{
  "head_dim": 64,
  "tie_embeddings": false,
  "init": "normal",
  "final_lr_fraction": 0.1,
  "steps": 8014
}
Each number is 128 + 32 x the weight over its row's rms, rounded and kept within 0 to 255. Layers, rows and columns count from 0. The size above them is the row's rms in percent of the matrix's.

# layer 9 MLP up, 256x64, rms 0.21, rows 200-210, columns 0-63
size [101 107 118  96  94  93 109 103  13 107  92]
[[171 137  74 175  73 153 117 131 103 151 157 154 135 159 114 100 153 107 129 120 193 154 121 109 108 154 126 132 118  94 185 182 118  83 103 138 196 124  92  86 142 137 100 120  72 140 120 175  61  71  65 102 126 156 108 142 126 143 110 156 164 135 157 149]
 [138 136  96 132 152  77 150 124 174 176  98 163  75  49 132  89 120  89 155 171  81 147 129 130  89 145 157 123 166 126  96 127 164  80 107 112 133 111 153 139 150 104 148 198 134 115 164 142  41 127 180 135 160 167 122  97 123  92 141 121 146 111 165 101]
 [116 145 161 113 141  90 146 144  93  65 151 157 119 118  80 117 111 104 147  81 146 127  92  63 143  79 131 122 100 170 174 110 116 113  74 109 122 124 185  91  74 143  97 133 132 146 193  74 182 160 103 127 136 113 130 151 158 105 140 139 146 108 198 181]
 [ 79 158 153 115 142 107 161 109 141 197 167 159 121 116 121 159 146  62 140  55 176 137 115 150 166 162 134 145 144 159 184 136 138  95 162 156 149  68 159  81 105  81 113 133 112 110 132 150  92 134 104 124 108  86 182 116 111 115 116 178 149  57 128 122]
 [129 150 138 101 118 132 148 155 121 109 146 108 133 184 128 144  91 125 177 125  21 169 118 124 127 122 135  56 133 106 166 129  57  57 106 148 170 147  92 148 133 129  90 111 121 150 176 115 149 143 110 120  96  98  82 158 152  67 110 158 164  91 151 145]
 [156 207  78 135  97  95 174 165 140 140  54 156 137  75 157 143 155 150  68 134  68 123 136  97 109  79 149 142 126  83 112  88 127 203 155 125 150  68 110 162 171 137 140 133 111 117 116 100 142 156 150 134 108 123 116 126 123 111 109 149 135 149 106  69]
 [186 136 113  92 117 144 174 187 144  62 140 153  90 141 141 122 142 109 111 144 133 186 109 125 153 167 200 126 112 138 135 177  81  96 133 105 133 176 147 159 156 145 164 126 109 123 183  94 111 131  75  93 151 146 139 113  94 104 187 101 121  61 166 108]
 [ 82 175 181 144 131  86 116 103  97 124 196  82 124 137 117 120 162 128  80 172 106 108 140 110  89 103 130 180 163 149 145 147 119 130  75  96 114 124  78 102  39  88 161 136 114 112 167 106 170 158 148 111 112 116 102 184 187 127 135 153 133 162 114 140]
 [147 129 136 134 131 134 137  79  64 125 140 140 135 114 139 123 145 132  84 123  46 127 122  79 127 201 124 131 127  63 169 110 111 119  85 147 113 124 123 114 149 115 134 167 168  81 128 133 173 128 133 124 123 138  67 129 126 136 125 114 125 116 255 114]
 [136  99 123 109 121 169 178 126 128 116 134 110 156 133 131 207 146 154 107 136 117 209 110 127 180 150  96 100 135 138 126 135 146  77 124 162 170  93  91  92 156 110 108 133 164 133 194 104 107 104 104 114 169 157 122 172 109  52  92 169 109 170 168 171]
 [137 147  99 129 129 135 100 125  91  65  52 172 147 141  79  87 152 175 116 184 131 196 143 150 173 172 115  87 131 104 133 181 120 195  88 133 159  75 127 117 121 119 169  94 113 187 104 123 151 115  89 102 115 148 111 139 145 130 139 159 161 118 102 108]]
# layer 9 MLP down (transposed), 256x64, rms 0.0979, rows 200-209, columns 0-63
size [106 106  99  97  96  91 104 105  13 104]
[[103 161 159 152 156  83 130 143 130  99 144 145 128 109 177 105 160 173 163 110 190 148 169 164 174 108 164 128 103 157 154 137 106 201 141 128 118 148  53 107 107 133 150  99  70 173 143 149 159 101 166 210 106 110 133 158 125  85 118  90 122 137 147  98]
 [ 91 187 173 154 171 176  82 171 164  93 204 148 143  97 108  87 132 136 161 108  96 105 181 169 138 147 115 130  97 136 131 161 158  93  68 127 132  76 131 138 138 103  91 145 115 134 151  97  68 146 119 108 141 121 118 126 132  74 166  77 121 165 131 170]
 [158 150 111 115 168 152 101 157 160 145  99  88 125 130  93 115  51 130 179  75 158 177 148 117 102 182 195 165 147  93 104 158 171 162  73 118 163  92 150 164 113 118 154 164  93 129 154 105 103 167 124 147 119 183  77 156 119 126 107 155 159 134 118 150]
 [ 91 149  94 138 144 122 174 148 144 140 131 122 177 107 147 139  42 138 134  88 124 121 116 185 186 170  97  99 157 144 108 136 162 166 157  97 107 126 143 138 149 126 117  92  66 139 136 102  72  98 159 162  19 100 105 148 139 134 121 132 106 132  81 104]
 [186 159 132 136 133 127 113 147 128  92 161  85  60 135 137  88  92 140 121 113 139 119 138 144 161  94  80  84  55 111 127 205 139 141  99  95 157 121 106 119 162 130  88 104  85 144 116 128 137 121 118 152 127  97 112 162 163 211 108 187 145 141 129 196]
 [115  52 114 117 181 119 111 109 159 163 142 155 116 102 124 132 193 105 158  97 181 130  91 122 111 117 157 143 129 140 181 179 143 119 103 121 160 205 168 134  43 117  98 101 192 106  90 134  98 116 139 158 125 154 124 140 124 178 164 140 132 121 175 116]
 [ 89 113 171 127 147  82  53 192 107 114 140 103 146  87  90 146 149 157 116 137 142 163 169 131 132 120  50 131 185 159  89 109 138 117 110 125 112 166 120 130  72 179 152 108 168 161 165 143 147 135 182 140 157 151  86 134 134  94 114 121 106 136  94 197]
 [130 164 116  58 153 101 143 103 149 107 167 123  97 120  97  95 100 112 101 192 124  59  98 100 124  83 112 140  68 136 114 133 107  93 154 137 100 180 154 125 148 126 180 124 125  60 125 155  81 109 122 168 119 126 156 171 127 174  97 174 139 156 182 170]
 [ 87 149 121  38 105 105 144 151 140 218 138 120 123 166 101 124 162 102 137 143 114  93 101 131 117 136  97  90  96 152 223 112  42 136 136  42 131 129 114 117 117 152 123 114 129 126 105 135 155 129 118 166 128 146  95 108  98  95 107 139 138 143 121  92]
 [ 94 143 144 158  80 130 122 107 130 169 106 123  74 157 129 187  77 182 182 106 158 144 150 116  91 152 105  98 113 165 158 146 152 122 141 149 155 137 164 104 133 104 100 118 133 104 135 107  84 164 177  91  98 181 144 137 138 194 126 107  63 210 112 142]]